config.toml
tie_embeddings = true
init_std_up = 0.0589
decay_shape = "linear"
batch_tokens = 32768
seq_len = 768
train_tokens = 225700000
Each number is 500 + 50 x the weight over its row's rms, rounded and kept within 0 to 999. Layers, rows and columns count from 0. Numbers have three digits each. The size before them is the row's rms in percent of the matrix's.

# layer 12 MLP down, 128x512, rms 0.0588, rows 109-127, columns 320-383
096:535441553548433555494360571510512499458480577550535505573560529389504534498495434455504556552540512479497567526539569515494552449423469647524449554476505524526526550421560549553446496550484517
102:536394517509417447556477533413465528400396562431447480508545575529508481489421514469521569467509523445474510435488512461468499567488522483539482476499555529520524514439529421412447548446595530
098:520482503476577495528546411506598524569577525505530415398462419482474592524457471519390550575511347462578554518459522485453439538484460517554429513404564556526450520476525587482416446490510568
104:505556584620506458514445509537490551550549401558589579447541511504466508521526480431494495624448455517526417502467539486493463552479526437446526510518510403511449478595568432441592625497535474
095:538557443556505456487525520526567493582499540507450540486467548573496562479584590484509480538518501552519512477391444489556559404418497488493435510458649551536376475464569457482556481450468492
096:497522452504607534500520504516582495487541410491473486554488476399483545571477490495503430567515537498578470448513546445468486498463448558556500376557520541473549401530561489488499478599513447
103:519536509496418513526452509423515452465492472468542431509450485530515526486498464479463426513484443445485457526573522405508440474463450538468525507437540524453524537503519455534530576586494538
100:543473515511536514538466603423490490434551501538507480585475557534591484503486550523532578464545516502464502441524452556542523518622508545485468533527474551465498505403474515431450359442507458
098:525536503418498521521495518463544406454468449451495462564426522418628428501525523415421530562472583575503581550519563471508529455580493466513520545560508524572543489503479488498480459493403601
097:504444582510582520510518455478435590517528431501437495491471438576467452511474562569552525493536437466498461517468569416515534588399512390401535531479458511557526501529461502597584476454544490
108:512442502494518400438442487480500451451523555501514524496557465492551497482454461432461544541503449551427591570523436536423536524508474505512390450450516549585467558626510485614511588459553517
097:503466511521428460537537532566503464506556508495539540441536525569424518537502560516453414440395544512512438538506456514534556431563477459468492441482559449525585496557433521510590346482517437
101:522557470503536477517543533499430490507543541511447502476533579581504491617517536603466510441414505452409542562502474552451526528522492548505542498489545523558521450514497511369490490499561587
102:495546532383492480528496489465481397523500562516407497434432501516607563502576459513463514487504446432523532525533526565530524439429542484586409509509536402537552525531517405535515548515424490
095:495511472598540581488613417474552544557597422502484444414489513550531540578382528432455491443489348533558533538535491382545530471459558489410405496402529548449472509596427543567474540381593526
104:470506437563564527561501419518512495534488461471498509472543516408466497534487574498442473456461492376556532472530561506428594620486504454481448571465542537566487517534472475479482458567583579
095:488487400480507381567540489479566557477554586441431448521494514524448599524418519483543457513445532637412500504528542529411482546493486530426491567546538453389482508584425442564533564507511465
104:457498455498560565534488516512443661443475521416392564435488546549538485566511534475568493377531492533518474483538516426499544448526569413520502532435419454525633494449579509368429547479523498
097:571469627546430583504432506452527420517531500552465553476467560554487539472502541640567479508564543561538452520540599607524439574473383481550507483505476454481540557613487416517469584428457538